{"n_layer": 9, "d_model": 512, "n_head": 16, "n_kv_head": 16, "head_dim": 32, "d_mlp": 2048, "vocab_size": 32000, "activation": "squared_relu", "norm": "rmsnorm", "norm_place": "pre", "norm_eps": 1e-06, "positions": "rope", "rope_base": 10000.0, "rope_fraction": 1.0, "qk_norm": true, "attn_scale": 0.227, "bias": "none", "tie_embeddings": "early", "parallel_block": false, "extras": ["local attention windows", "paired heads", "capped logits"], "init": "normal", "init_std_qkv": 0.0539, "init_std_o": 0.0127, "init_std_up": 0.0539, "init_std_down": 0.00635, "optimizer": "muon_variant", "lr": 0.00292, "lr_mult_o": 4.0, "beta1": 0.95, "lr_head": 0.0163, "warmup_steps": 0, "schedule": "wsd", "decay_fraction": 0.707, "decay_shape": "linear", "final_lr_fraction": 0.05, "batch_tokens": [131072, 262144, 393216], "seq_len": 1024, "doc_mask": true, "train_tokens": 821900000, "steps": 3336, "dataset": "wikipedia_en"}
Each number is 500 + 50 x the weight over its row's rms, rounded and kept within 0 to 999. Layers, rows and columns count from 0. Numbers have three digits each. The size before them is the row's rms in percent of the matrix's.

# layer 2 MLP up, 2048x512, rms 0.0897, rows 1230-1443, columns 320-383
094:601573396585447527548589406465484401494447561530481503536424531554469475519525439436491485517626513555440544567504456397583535457408446560444474505456519488615534561519486485503463455466528485
103:490530419436557496462519519532455424475438511452544386474538481453464441556407595488492548481444544530495542355555409474514511553497429480487524467578478414437469489549483591458496480483496519
100:536538584529504533413454504494481424516495551543479556446507515415555517483525451509429470529559499450515499581504532487521458535516503440426485506529455598490563509476452475596465504484489473
110:521447425520527446601480646499457512528572523545548552566507471449483506543548493464487525523556438536480544461451473524438477568469555537442489477520580466549531482468504467608535472437434574
093:446547526458433570486480499478504451514512474588534449523565436527547526468417512542459538559520593473455555381452525555386494510574546541487441560532508621448414513530510473457467411483558434
100:482564527501497477494478465492493583567533513523471468502435469516572630463513527454561548549509418531401454433528516546560582648499506514503437514451463505540500472529460449488556481517480552
091:400546504443547396543533519480453506498524487488487606521493402520555494445448467533495530484542575475494451484556484426479545564435491339587471495476537559527459402444516404527495547591528590
093:508440514513446522510506533542475466532468550533517495464501580557497469445595557483525497600490490507528503513490523553529539464597534441482539487397561443525447597526587480455475623563490561
099:470518548453526491511529501418537574546531555469508387460448576444502577467544416537531456548456373527555646456505490500493574487476426554536498472431587549495458380502454539485483529541489469
101:507491468517538414524394380499438505555457577516478479506529536467483531525534449513394541531568448512498558407557534557578525408506523551553435569476557618562494549486473502441506540535430533
107:523541501594375435566485531584529529483477470491522487592527540505538550520515502530570531459526516543556516546482423504421570452561491519497470580553529533533377514519420445455402473571584505
093:396529482576564583490487466426505533501526481517538419501500449471524545557458590503544476507605535454520546561570461497451530462522490474534525521468507403514442483533618502551560507462551482
093:518609531574541533491540493478480534551516508497509510472446437624551503459594530564551428508509456543453497471373558558542399549537542416501445509529567521412618458503455477534526487539467537
095:440466496512541456494515546444573558480500525508536475426467535464463531538490461533620547441561492546510546429458545583466517407471490456466422420539472579481409512515464493548438459518516522
106:530479518523475443530437453449564453508408461516543542605455499558460416474555473537565588529496501503456460569504513411474363483457427516488541491546428479554549501490568390440510419581504458
082:550506552500413496550425538490496469536500425566466467549493522379546501522572469470569480444577513538482405447661524564472456453524506503497560449427553527513488631487388488425448525495442541
095:410556392518483508511469569508587539412508575503525458469518443490511548519490471441502498522388525540555500492551612561577531602558424483530477553516562479534542427487474448423465491505512583
077:534524451475526448618438483417545524482499416535506477490469511524444464524537468465470411450506391446519531524480542521457448556479598514522526545503552569475464458553411504543482526519402511
102:541524496454403499543470506436529501540495534519470494536480557466512496585563467454383540480554496549497535502454411521506470501399462478493469523586528495561541471517504449550419534488510517
096:452417504484555505453429484473546454585396528469505453550540526461464517541491564494523515509493483431534466547516499483534444510517466475565424610408508441467440438512499552580437515455491564
101:506493547562516492494454574505521406522513510463542549584406461428512404509470447517510536506541475569438556540464474452448548599512466477411446455461504461570590577418502531473550563475530528
108:489525520447480467559420554498514463536577346569371416492551519622509528467458656422489487472400513436520527435558450586515592399465381539440536493554527566479501547444518526517484447457455526
101:508466545532479502528496576507480503564499479535536443510490440557513545426496513418478515519454445564455473534546462432515528548423515425543434523428511503497435483510454438573513441392575581
101:510545553449453413629503540470523536543519517530536479452539403580522515499506542515521535569447515420516459523550463618446638480424565491617459528462455557458532454512452480554494452582554503
096:540512559505578532436530516493474477441495568431533578477472520485563620573520578438493536488417407461477494505503538479514571442519451598493443564380537466550477576487484571472530532460511496
100:460491352455581528480537534503576463495525515480507447522456507495443503541477516488578450450529435411451570444497530454368465422476421434513494515522438384491582451495584482423534494510553506
095:560557512520469402477499415432568443498501473428483402464570560507516445476513555511577453470389485493435569446526412553393494368438470466464502468474573505421496538487442530456479510646566499
102:512413491490589570467584477414520467433446464534549439537363576504547398514517568548511508531528480521498560460528537396527532503463527491536495554474520561459528546530494405521602448490479441
101:472488472424473496438421464617420499535525483563474431521445498558485468516518547531437551508449524513355443451553430566522484521561565543506414508552556620495522483500566378476467493502436571
095:513475528445531456456504477543543512468430510519463545564550569502519462575592441490444473472343424429571595470450509477449412455479480514473512612479526507570545521445495518539470497538574507
104:501545530494448497469576435519428462410485571465427408559503486526455417539471444497481497560622567464448471500521521472494470461511503520532429436505532475466493502516599581476498591508399515
102:525567542556580604524542483564426584554520530450495476541527509512510440483462452464452513462629514472523512541492512455470527560503476462431466481481520407485523448567546571462490398494498463
102:370530493538500465533555487520584525458424513489402576539524519531469635486477420456490539594530491507467434505537483479496476564470414434474499665521505518519472504431598461456563501538463545
097:510460484505490571472499528457572507502531514383564466465586406465479544558567454452552623441423466483455472462490554567585534523466498474485473504517559550544468611575364475538489517505468500
104:543527486566609339468505450506475565519443448463543468504589511519492469489466444531587501543489564497469406471544519585559483502578510414482503489524504459468473560485447513558482513456543470
101:449457512603492515553559535569456543597470503451551370395518470530498499589461496456531419460428582522470508575508511430504532456500458429504571555614561526550471562550463464523439464497510579
108:486458519613553473611556440489424473487573570443457459434499485482560503457464463562532510474513558427499541439534438497524482463412495568586534480441501439534472500510472477460434460573503477
104:524495516465521476466500446533499535576504433517493422474559423486474462554510539458463496651532547447537488510533523604446472497430542471576485478447544444600432462549464513498566447458443492
106:429495571482511582554501471542542488484459520487572390543450553488492423502533464458515496532531436522516502495485615517459448507437463512476400515498487535518493567570615439454546434424496460
104:605568437419505472512471506574501558514471488432499626489520487449563552501524528552503481421494449536454514417448468475528529589471516535553510561450565543428508542422481493571543517537575549
105:499497470572528509446482549538490410566372514499529530521416502489510468459462637524469561497526508542611432575429496543571610477540447544537535545436472496455549463491464495579474568586439504
093:467515529482511527487470483515441512536426512525526491505435539441556492545528490528553531474539573461465514469527470537430572408515478475471441482478457506474524507604446537456486472491439601
100:488471577521495443506581502485422503469525500462537539485564558521481468527524516473539462504500498506459392544412575485465472453497495420586608548530540577513408517542616485478588483388519509
092:453473483426580519503518511538554493505491518490459531474478575470472527499510490468508472499496556412445449509529561445574483464519511559504533482563535472553469518555462528596491565461514517
101:428489458525542472495515355403462497464496464426486543505407532584480514415564527588558456488496554518568465485471494446546507570539507475586509550463482464570457498521478517548565464510540519
102:503604612568444432506529443427542476473409498478515474500584478529628504491484501542477446451523529487486403511610445541465434446509415488517441492498512527553388456498461466515567503548494469
090:583467428539522482558473553518517489589514401566490530513424440411481575574522479541592543480549451462535513548493422463435450540535420493585453510566519474470434474564426544503520482457536524
104:417531479591493512533498474441447412407482529527526503462455490527543452409469534485531504446543497507582507486449518412456460498471470545455497489565475479485475558456523462536455460556543545
096:481521537498494534543499508526483437471557565530513544461397516446404542573487439500376490370492441486553518616488462476448471386433496406507488472461504446542577524458487414489428531469396442
108:521510498591483474525484410503535463552473506498490449492476429447445468540509440548536467513462509592529497512466575371476602553537485565542536359535534501565454524501497489466489459476456502
101:575500477562513497566479498474519501485445540564485485502476535501600540483551449533446553618480448432546539475573635423469496508476396436538469495495530533478503490515480575499506479447572488
098:507551443534411491517438502547509598520532443503507503542443457462524505511461433562495504528449394515495488572543409439516486571519502550507487490431499448509492436514560562573486505460520521
094:534536575479494420463468482458425471477396521487572489474477540532591573436544532428458472511496471500494460534599504511508524482489453446591510451611503456467581465470424466498519471521487426
106:373489500412529519612407470458443449412478540497518563425539431461460526482463468482548509504392457463493510522538533497481561499490518444462585445476495467513529487503487591519505530489493590
105:501486535415555474465520463605497454606517560522525458518474470499554502525494544493495506502519568472467543464482439447514480497532416458543420451505519482649459421617531516523591559510528471
100:488441556459463584498474520490495447451488447448593545509513517620542471545484459465597504479452483509474543512466491579415545522598523504428444413436586476504505482499486539504541418409462470
097:382484505577487476462485641468507468528389507535512522567526523481534590581431462503540516562544490452526440472415454448436468347378522450545498451480517541489501538521506483475532495601454559
101:463491474557511445463468416435530581530455545420521459442493493518481441411422428588470469523479506465532553530419527501460509449496464530553449457541458511533484576502470464563429447562489558
099:426566446488575458548556461447492502569571498501509465521537518546529468474417531506450423492535462484476452404496534570508449533490492464465549475492470468437490514537564512475554400534454561
094:502460483466501500503383484513428377584530515493571505580426522417499476580505530472515573499468409545534392420482482506425465508523439498436507529545547484438492485545553493548500541518600519
091:538497420401482429515476477475490488473424530453496625520553452502596512617501454572499448570536568446430470430497605482451536453582556524462524503344587450462493537513494527484431483471458525
105:558559477504388492531522510509430480465507552538526536556513543561504507538515550525491528463460503484473444476581611458511531461537440535531483433427593562508457465537405474585473565498529516
106:475633487518519449501501525459485510418463462465498389540447495481502525546428579566518477544488564504530501456561537494484573449405513446496468551454446486516497473447466396542480482533486563
112:459535523564510534443378537529444501531601549523552546478469472478512511505509539408483604504598572458472508356485449548496556528476461462492527450480507432478393487542492476553507520514489510
103:447575523557508498459491524399514532552454435474565563408505457469540475508477479553430476565483502530493575533495502502495457424520533432419460484568485587535486432476410463472488437557467571
105:455506431501518505522523457517541509522439542540465534430558404439500496604476501480499502508548532546415566549570587425490590457506523536556378538441444509474548378542475454507505503460549555
099:496518488547478492511555437509386543566505561539434529502361477506614439565552483579498544578504487463551492485538509450432537544482441465475481461558522525564498492386443461542486523453486493
108:513456468378519474460444405474525561536578494567539447564421483490520423521461491475488480548418430403483488466525500506395473515466454440424479479374523508536569420489525375527488508390455538
096:371556438448492471565545635460480563489552522595527525510576512511438538419539486481487424559452568396446560508576554568573526522501479531518488600587413519532433480459454478544483525514504430
101:448504554503445553513398488500462534463423460490512630592491541471516517600481513474386573478479441483538572499517520527584558557473418529555531526465524572453557474492534488553346499505574556
093:483540475423515593496558434499582565464537389505474428499435532514453485510507511535493535419509391461526641580454496507512568514406383479499456505442577459488469495434514613513505551502532511
102:515508470541398497500554456449609492449376520440575530518522470558579513440548508471491512545488422529589564499518469538427515460446458490512485506473465388502451408476550574436546421517467567
101:444572365533536500488421494534481530502546486538591523411616565540454491452484538549538458512575398454541570489516575604441548502500434460494495419478586443548506507529430432509524529490431498
109:501459460478582532391506511483485521565415459448532513486514549550463482355501469527567581508542543420526492487513492461420450545497450480495394521634591450487568525524554510486503559452446477
094:571494537503410508488470494533517515503469455531460496479498506451506487538471468507475502483498578515518593501582518541542498484450479503403395495495544517541418511468482580412559590487482515
101:459499462488541483519500522440517527472536543477472513515457462444581587602538483464490515530533467508416482547501526537406450503496478463503455466450496437648414537545384508565564515509464583
098:537489499588557559487528515515462535458488574470528492493512601498491518556402348426523548512535515519506458432609528425510525569588525544544463457546453512548509503540511494504566521524418524
102:550434479525586500409405572502579492526522579542501426556545395561499539444424470557508538475540558421525484517515465493507427464487585483472583416520548433518490417552564549504450579544495511
088:515552494502443484568505451522553499602375497436455536494538568450483539432444541531442484471488460519557509594455537385497557518616475545530406528509565500491471567524447455432444492473584501
093:477547514501501494577420482584539543499520461542484511463350501504520495475459535533539454548559478600486544496532542499482442556461507529535469455605583481522484437551530469481591544503533512
105:499534466444613548477528485522577464508520440509436478622571592438454517582429436454403507446500450453399470509426462531515456524498372550540460606559514557546483501530516443406520448506447469
116:625420557573504519501463516494588504521460463450516511489424573490396498535586563564528536382500422407532487523507560417467479476553513524511433473506492500504505514463442513479506509482493447
101:541484504533556461484562553520521548464499423425447438539585568527517555452383486555605464546497451499507546499441579474464399485450502516513520472476574457627600553528457455512444482472409490
100:494525581414449528458465579507541496426548480503463513453487556510432559517477430530498492557621562468463430512470493412479447488571457486467520431551511548503542534387402497411498501494545622
102:399551548533461582465545410509473441431530456525404517480442579482604461497467585542517531494606437394449484469577469512494524507444511516489557478485425487540352564587459489525493438553545591
102:542386521426510377462526573577504399571462488450523516453503554484529495561485471450545507501521563582548406422482446437440491430448552593515504488577461477485467580440556503437447531605542556
088:493532441579479525520422473408474506494582475428407480561494473557514518390470380506517390556477485554510545460548654536435471585526454537523414536558483461596429592554493533494508409481454470
102:558497477508506428442495462532491526549518448463492474541499456598459465446497546506533516539456563479459444586486525487484509557513482505408471526483574484408514478470460462550449527476447500
105:468492477527518456540464509610484442464577543471520468494576508553505487408450524541539531476537546499426415454589460584555508407476560578477545569601534397560489511531492491536458452447418521
106:501517538537512454462533495513464532486504600471572503543469496547559436504573455479610464536577433396534349547454505393597552548495505570523536546517499465458479451413492502468462508453542439
094:468423507434527469514488495511456440577474536548474490559492503482582500469525483427544562360553571497383562516493537558508537598515603456482549486489509524594448548580489470567532452513510457
112:510531539439448465546506517561431440481444509567461491591525561550478519521495588532484512474506471445487474473486520416534491468530525403501475430497530479516539449565406502544506547519459506
097:422448510536478530447412479481487560404367447486571541496446539522479530474473481492475450501494475508465507432459550466440421421463508489506510511619558462520512474427426480572459578509523494
101:475561543460538499600452596614535491414421445437548519546440432476476503476476622533413475478511447513564412519481389496475507547487466504558511549517458385521464458496498542533611656513467513
096:516498502546524458551464564464513459487515586493587539471417461489435557594568542425460465568465435503499522450435490474539626570474548507474466518466455475538440496561381600479477483502475486
112:496515566538454499524545513454564501450498451531409505522383490512375468524542505507468480492487502483523494507388504478548561458492439577542491533490501514585427562471424489430498547524542454
102:533474425461549519519548471547569421454431499516554413426513548517525539486472489461434419478581502527434499545511485582554426441512492434498533483456515449499571534405569511484516508462576545
112:398533441520520404592475474503484629458463556535440520538510456503495455355510511546484599505565508469538414616458407518427510518530516506452446544611457574542495522424479481324487489499456467
095:487543574518516540533493481494551551573538452577440447552609484400489545505469514583537563511489560568524598609525516490504469586451440549492558483537500530474472502514544512460460530558471511
102:490546504514448500589445450483439473580499454469522576479482496573524472513488487466472546557541479412515559396564564498467520604492451526512481571553502423487501431507497557467487552419485536
098:574563454544409478529474428507472464554463439481476414457542486452493460476520491661493485489496500488490493516490483554560518472471440505514516496477480553526453523537425531544495534524490545
114:436510518560460474559613505439544579546479472480493500478461513438545435474487625508535514504447524503472496386480475431506473479386465426560521520483497494551486491464552471516468520495468438
097:488543432556515518528490526531542519492589490546522546502521484433482482510541431529496540470427461434513420455565454522452517486563497405464504460431483440409475439566510560514505535397566537
106:519454558490427465595497512482434394469455558514499610508596559561529494477484532571481464461428386483415461569493544502514483426523457454552551573576465558471472516529516589515523470599467531
088:465511524487505476555459480529516493509456610534466363500498486491522542464532470427575532514490479478524541534565493509540440481508507581591486552550444592447512408476470481484585476479541542
097:415497497550467526527483541514470466503450429575568521481482469537545610464484511563442483444498490420429496450572464537464456517544493445510482470402517464399489513468487530426491499494614579
103:493558535519531472425551518533519481543597465505583438477518549530452480519561430526573538477534482540424533481553417436575506524520477566475495495536569459572422500537491442500508493530462528
101:424490524470454340516408503475485541419474497524433388519475574548520612564444487496665481533477413491447491552561470448500502419482463491500502545571493518398648546418529520530464510546543594
102:519500439488517605570598500502448500477456501514598526510529590534453518442536525596510573530505553454584466490491431435520406488536548549450483586421471541411512443521584502629520595434401528
101:587470449506509447346450519495511619612518491530470492561522447495479569414508544392530491525398552548466430557508536481510602405490448481507448545545566478571528500420549533550466488451500584
106:500457382453551604556474582556489503574511442577474541488490430470497597539496486554483498520588485539491453482546522504545511514534574583541425582483464477444499490549519483457551477507477523
097:493405499548362481475576446546515484445438464487529525511554432522527505478350533462436562431588392479460397535419485509523518377568524441553557537493502492592447507607645483448428555552437502
096:570490516482504540562483415549485496545501556486460495465493522502568527545485487474563522442505440475495576439598500526574536529466443558465500626521461474627449443525588518517515453487438494
099:400411427553523467494455381586543410539451484478494504489468507556546598481447467440542540457620526442484537567556483465439413507471539454466470468490456465563436471475390554435505495487504581
096:486411591577511570492534587531533547372470549458452460565439511510492546515410401537518539494552473498518512362562509533493474592482478526531444393490489425508487469428570507586480496586474520
093:403638494524535414457458556475571640354663410441478430601490368538653441432490485465514548480549510497519584464588503590483530454527483493550509501558466462462507470461438490495534460476560518
102:498452651501521531415534491479494451540497484495550554539462457437424467490543508487438492467452429483549469515404442482572546513471443511579437497565547486522431529510516480550465456492439533
107:529460406390475438437535554441514518395494518518459543512513497583502436540475459551459483487478501476524481457413550408535486478397568483495523510526461520495502468631534558465478492494529441
099:451481637525537531460512374531496525558417475507519497565487593461469512553534378548525528489514389569567427441527410482520432424436545512610451418460504493535467426482485472492539581528554569
087:539498596405391503449437493503611446518487533538513433472627435452540620411524368527497487607537535465444521489540450519492487530425545514475466471584574597571494521612482505521476519476541535
101:429423559422588478402485595473544438507447482521567443567478505432476447486466420439540500564413461485484430469512470404534497449489564514556455446508540491491544628548489482555610403516488527
107:589516457537528479472492510537488436486472471476569539432482461509479542516483562455460532583516520595502479474495462455523548557369514509488510505555537499464378486593580495591480450506476530
085:480485478456501496446499475478438534552457488521537537518449565475476426460417539556455463507536530491436507389495474470544503489528512537381439511393555548526436417495524461462516526535413668
102:601519607544468509432489454479575405560447536528486535567483580506533438488554512507485482441558437481551374456435368485468635436475466524489443547548459462480533463447583478445492467516508535
080:520547545473526523420502562499507543426517394498574451500447510530390638511621488574503544440529447537508542511406442512517458519524516446600496549539487426430483491625428454497406478485439484
100:413484472499523564483554484480474526522518464399352440590538540477437464546599428434474526528541494485501531569545525578524480489513443476446594462572497472434559456576562418508525497411569531
095:525521519496481488484468524418453481615558495524592423504470423447522478557463517508529561461500486523545561458385423433504506449527554491551596383564607518517472486491598485616461513435532515
114:506511504568464521524479477516543509601549489561482537550488431535474464502507506513524424441570512486630538504532450512448468504492500563496491437465448464426437510521534456537584495515519522
100:529519455506483523434464499431425517515475504446502500494572542462497485430537535562501507548531505509490419438522395408469444502431577541562529468434543503403432436487453505530496418484473539
105:550502497562473424483560481479513524447476451557528430568494499496544459573516466538476429430432446493516494533459495516456473539452507454394490553565518481477412477462563515529476500472492539
095:466536509509489562549556621445484479500504586588541597531498440505579486482451422612470524477536506545482429502514464502585548515495530449603452505527507402509502510466554422525564521586592576
099:513540428503531468482561525562512473499556472518459434504429491528505512389521591591522535479486590517474452581524430585488539425483401478461524487482432444516503554556576494521448580380528428
100:501514584499486471475541506479463518492608483497439491485476506516587626435509477438526479503477468428520476488401594477537452476503517512378375443503430476478558543520505443545501427485475559
097:558559563570518464577571533512531536498573521629489358536523473462485466379395416479643485453564454476509513533438565511412541467487536446447473510523518466517546559475490461518462538523377541
102:521545476454603451518561428542541424597457495542536492559514468448499510528525519433495478505516525495443547471422516411449577446530542495434466493419562498531445558566471449479513514513444555
096:443486479504487418584472483520552561513522475585515463550521401536488481448555588524482536571638474602537466447589511519541505547459480431460403495447505532476465587430461548537515502537484503
091:517490526522449535463536503510440471489476458492559480483525516548558586506531406520455534479507475495476595436538463546542511459414476464525510599485598486594459503601436551464462453526476494
100:561478499605533485501538515538487543485440444495512460506565442485533494486513561519502406561470444405453496491542437486492415516509455537498442502413572544565476445462561494473574467453518469
095:483558477509359479480516515459538445561453493454538448465528479484488509474487541524494489596466382506472525471468464472460447596574489473539458531439562523517458430451424491477474511447478595
093:539477620479523509503532524514452535438501533537605497577505570566512556482440541565543515456431505495562529469559519510518481595559443460496558520448518467649484375481474433499525442482451570
095:521599497521561495464398457463477545490633508477471538499511513540521420341552511459612469521515539518445505499540547482404463477508474541390523551530468480514439511454465576450483462479516495
110:541516535495499550490467549486418438476514510380405562568464410515483490357483579488526478523614464578492553543482568547545419505425488500555487488580533572598475493517506485518516489489497583
101:458501525467531470474519549415501605453377439547494499453520504504486439584542489511491509496504508521490473524506638527505517485555532539516520551514560559484490475487428505601337516374532539
093:481541599449475514419482518605502474528504546467486482563526513464504502472490479580551539387589508621553506412436481484526483556504485390466462538462444469619420566524470485445497499415482477
101:462582570458534381465449514492535579555419512464452564471481397556552424482382531549544418575451495495430447449580494541407457487463440432406542507439606503530528506549574537448449474429543444
098:567453591586474535543430405473487564547474493507557505473470346518514546497467423437546501422494452456486463558432547535495538494583482546506440532476503437482470573503385444405509604522458540
098:505474546503435417546441527484480498482496462592443542482519481526587480455564481473582523584527472428420537490481502571430635527491473473532526485468545470556530506553514517420506517455566485
098:533480473531455549466510432442616438443572458630485469554417463500500436525513482477448476515495590482572469523498545506485492469612583469526530577583550604520540493448492504378504521495450567
096:416510496491504544447509458463597485442546521496469534477494446537674570512460475404483501487493439455496497563531551466472483615499572553498414450428517515413576522543406470480539480467566461
100:500545476633463512543499452448507461476478448461504497511567471543521474513520589434453479536500453469475511542485527537511472489534526555479424586502543435513468573435532499451572474634534495
103:516489487479445473482517432534429467542463503455448567522470516513482480495479506544521413413426549392511436470598574457525363513427526554479430537483482442504484513488459474533495603549486445
095:502563545424431486429584478455554572547517453498560481529531410501449603513501478496421541441482417476512524510571417545580455541570510477488431513438439442492578493517468584550522526497515563
102:485543415463494442558557521466458551528487540539552457495516436490388494490524454406412462441491518517434571565461441524497453385532595510448505557473555563471495589487590467507541547484466514
094:553469458525570501566454519547463441577434608453499459483496525441526487498538546592521468531467460532511527478504468460444421433402515536484538428588514505521450442598411510500525557414475476
106:521571547404445570457532459468480518409523446537507477476500478495394442425544515534497510522572449484579543502508458471432510549457500434475470452459550502443425463495513482507501425585541492
103:442567430446549479524509536575476500536584505559467466579568506483547509434503536527459488449398421499516511461542516534475566457517407536483476524447495578496481472509533464516479472440526522
102:503446560516543531515449503599579490554551531485501484477549473537573499420487569500488457488576477499528410499533514551544491471492556453422463525386448482481465471473565533471567465502580506
108:480527517486554398479522506490471520410528569548498483447462507525472511444457467416467528576514495506520493392415492535434550539532508534600520500514471536443543582451440433501466490547461512
096:501496524485498584553518606439562407476480510532404512385457454541438411505540586405379464490537485592486599485455531475520527430560536379459597498432507368437496443644468406472632522462499542
105:404500513510455494453543477523445492484571513480540377442484471495535559580566501532491561463524538490475485457486443470479560520446555482492512549496522395570606502474432591435503463462512504
101:536577574493535475503505335483544410530506574665363446445488419545504435593391574499483463420593462507498508486464468505512528494497574483447429454542537442438511527490510455458510521442519509
102:500505454537467478504475408525532454493447476596406466484513523470513471544504392452462434562481505415506456473531494498559519478522519516444503380520524545536424400518433472560584510470535452
106:467440495453498542480499496446480423513508547514475486459553442542507481524540516504496468475534560385503468483454532529533505401415508451483486538496573603470468514513457425461493536466449583
104:388536536506503480460505534455539392492513459473448545535549535551541484440410487486548470511515457513453529461466432366466448578418550514510503483469469547478557519450491524567471504521633519
108:516483549500481448503568439577434497456424462513514420439539505529451458467509493468444553409516501507571571464460477470520432509475505474485469658546503461489494448538543490478590524544540522
097:443557483491600423486434427404592492440391584546538518530532545427536473443548503495474495599525524434520558513457499491555493488521437482476460499526513503541537566382549508565452528534540545
094:640493523604504492525556478512487503502520449497659418420540514474384482502487470503458502542530482459514466567452485587401449493476482527529470470595557444459501503479517473501563480450486503
098:388489614399517544483545463417459587593469530490443523572468426618528459536518524464429422511452459458470496575568539556391540583495475485441533459527509524499481444553534463543549547500524452
099:474504492514505532501625454498470536467489494467518364484398463472468523504541498513458615458595454537405492538567545578481519511455531494466541401579407547545526510495435444518492491462500498
088:438641464524456487452435452545467483450539462462528541540510536504456541439499516560565522545483517432509541537617434484472548557489459410484567472467508405490466585532456426493498552521542474
098:484583469400442507405435568582551479558499448481478512547484447499471462548529497547506464498499554474469414525494499580435462542491572501479486414559567521500510568544402506463483575440318504
104:526557472454442557527394544547496519528495430566439501465459480567484510676437487503488448578466524525461511515457414537569497538390526472519521562531523539426422556505524481527541518524502542
095:410541532527524482548545463470478415547498572424529370456449512495461520492421421585487544532550479508536551515569477418501466516421538419468458485414497397490455536434532552388420513470544514
099:455584513421534444563468511468516490465505609420444442491552507558478485433465485420360407550511465531463566556493449492522477455487512503510509411539491461515503538521520415514515484456481507
093:542616461491450533521605507521484490531520417431518466494522535557534465371453455568578504555544463671553557490487497455544506412491542444512429451504544487473475527479418467525417486396527536
097:496567443545471551530550460479496476504499460517460366497536511486538497494538453416554520571475489479446488480513472509428513509547502500573527519478493506466468513443598549472493477491557462
100:458476501428472455434475486555467462477539586489496475535446460436472431548502528494522451351553505416592496446495421517527471414604502368521498415510460569509441557484552468519551458427487580
102:469460486509630570533431552448541566509488481544616431510477558570512504453474587429505438558451549543486486482481504479500492442528468518418460589463490524536469481480515532484466505486579512
100:531560595464449456513488548494540562544454564473552464532517407492505547420496470522521473449551606427544455549513511493506473522446511432522509493491524417487381418551486557502482563468559505
110:614581424448506498563420495430580506501537524494497520530522465482534502470510458492477481504568517565503407416403603477565573472596462604462508552575472557539462541534516604521511445450493505
104:414463464546473449484548562467556462485547490395539481452538459576550476596427530599495399508435532504466523617525504533479404475458528489497521470502464497561417471444557529423475532452549546
100:506523537490447439455587440555575445518394383561538412433505462507509583398446523422507517459487543403472465522436415472507506478558466414466584510543455470445530526488528488492543539513489461
105:525559585510404494493563582469464482517545531534536629552504516480503503554560509448507516397440540550515458510530363503568435502522472483517546520453453537533469467538433476478444496426566563
081:537535455462484479540522553459492526539478381508390492536470553511584447504577472576498475510505492449480494462595391574492444512588489504439559434479549424498490454512576656626427553533422559
103:490514548448516428547401488472398480566468530531438516461499548585618509496421560455528441477498531414474441485528612376523454507481534405546430532539433505439464505496520515413467518448531499
100:481512512527531538497435510481480502481507519482552487446533520482461422507487573472527485440501501495518504502583510442496490446436508495503520432498535532495463460455581437527513523502460517
090:506490543476492554491548544484531493555484527527549463538443518535480506514447432482484464497572510496490476498491506481457526489384607435510580407556535455487512485579469477394483558462487415
106:629446515558477458486510511531500475538401417565464438541489604468477547521509485434496449581561443488537527468430490468476503562474490498481427658490595560533454428502513447386518521509501491
104:410565529574534566533546501529499483500509451554606485586482506440548542497442513567453576432508570481558501497472505484498543521429572470469453546522403434521548526498522492487498536527522493
097:522432522496591494542491417489561480529441587513418484500396583560615478612482500497431468563464476437467523461469543537558526574497545423523551469511485463564483509430513483586493476449521440
104:560495456453559451526554498450555423475466471499476506446497479512552443584460533470510483488532473430437526451430633585485579445497451503549485451440493469463539515462505446556414475510470538
099:412510518546492492460501492461534449479420425563448416531531421470501416520526467496526476463485531478569508561463448504453544517449478536489577463541609512564463440533483476542487494558471492
100:445530565550445480484468494522494471582505559562524593434495493510561456522507444511516467509452523498567503523495524545497543519548473499478490466472500552573518428492545547651531540546556420
089:504519446516476476474441602411457530533545494532429449538470425568489528480449423503478571545511613518468454388517470527371524489516511468477518502555460453566506476525460481531461545500532471
094:503494553542464479475461467560511471518424524422494453491414537427425468515597440518463487489436477400548543493490553579503457508549534433514491481493478566484442531441502511506492400479546532
103:522456563541482588466409456547501448427501555587515440552410533577512500519531579515541449433511621555602443596434538455495532549503509555519442454524549503449400521534473522524500536462519550
101:507475491619423445585464462459543517505521561508554402538440476581540428516514480620522447473470496531561446466531515492476516428579503497440445474452505470433531463517495400511427508486452519
103:562517507502563504476462469464467482476462485445495459421475464655596565421571546464485500509450488456447442467546468444530492567449507490486544557482472548526484586508572499516489456411501536
103:527443519417471431533503483543530530537493497474626522478430504546531560494507515568499509564557485483446438654442554533432494501507528520540438474534508515614485567466566519535477562490452557
097:537470536562500495557388488453508414551454463407434569504514401538516521469595454437556469614509539391523477591511442507432453506438529515548483469462425475523451403538406438495494508536517446
099:526600538497493502475575536599474486459558503470606545507587515583476526519477416357555538548539427421544504502472497462492536589475475509566480411474490488538389451500527497495519461490455509
097:440450505488488572526511539487479501459439441383539464470498540433498460488490571440565470483498487526566527462458431564509461464436486481578443585485536491478519511490466514563555436431483475
091:497475529437488511507445579500544539465477586478466532597538597496411477561556542460550533512588489508531538484470490472513520431421530527497507437506580460423520472500502457507537556480478561
099:516416504478549557488535449527475467508462475486471447611437589549474440511515486553516474517454536471505535666450525493532526475484537522500472472532455488542494597528415488426492517368563533
106:394447545448402525613436548552480481478502604408560447602533499512470492508578478504538545461472475444500476620530532568467492432429540477407478427524520474541408573476528490509521604455545568
087:567405488467571518487454497518525531558489441593513546572539523567405413602498461522505434573452481547491504466485426533485531464563508456453613453514473531483447510475638421421477572469497510
098:419505443443509544496590471555535486558513459459549453471546552568565569521500507484509519455496527475454546543511520485525457481479494569463503525510459368538507522539594416482488498466476450
102:550517589545519513516485463438499535547476392561498502454473554441543464472513514562484504548474484479583426515463549422462477496529501485543406513417448507504442500558476457547569615465489503
100:567539505495554512543420523437498466547487457457525468488480445560507586461543537488459420457546506537562456502507522535443462435499447557453537461574491500541480429507511537484552431433522513
091:518541505457561525521522451457561494551530536409448451511521501473566507538499590449567500575528457439451561516527503493505473548502474549543409465540501541541504492433496497458451529483475458
102:480483506570568431526464471499477484476433575436521456439568528463447547530515459527500491520456483473460484485553482590443498582498466430521419399409506446589487542524463469562536502432489496
112:519457471512567455536460397495536485582493559559557468469533527568478489439522451446497523582487537466569509490451520607579511468503528540511536443555490427472474415624500513457539475481449472
092:436514541463553509503565451501474493467542449470593519553435531491483559365616478510548456425541512562518564508573485558508553459510422438497526467492444455452515513542362512521541584543433515
100:529590618460508587516445477450545616417513483584467451461464447547514536477437637459459498558494473459507414508500575526525438599529460465554454482490511495571495456449421517529475452471481487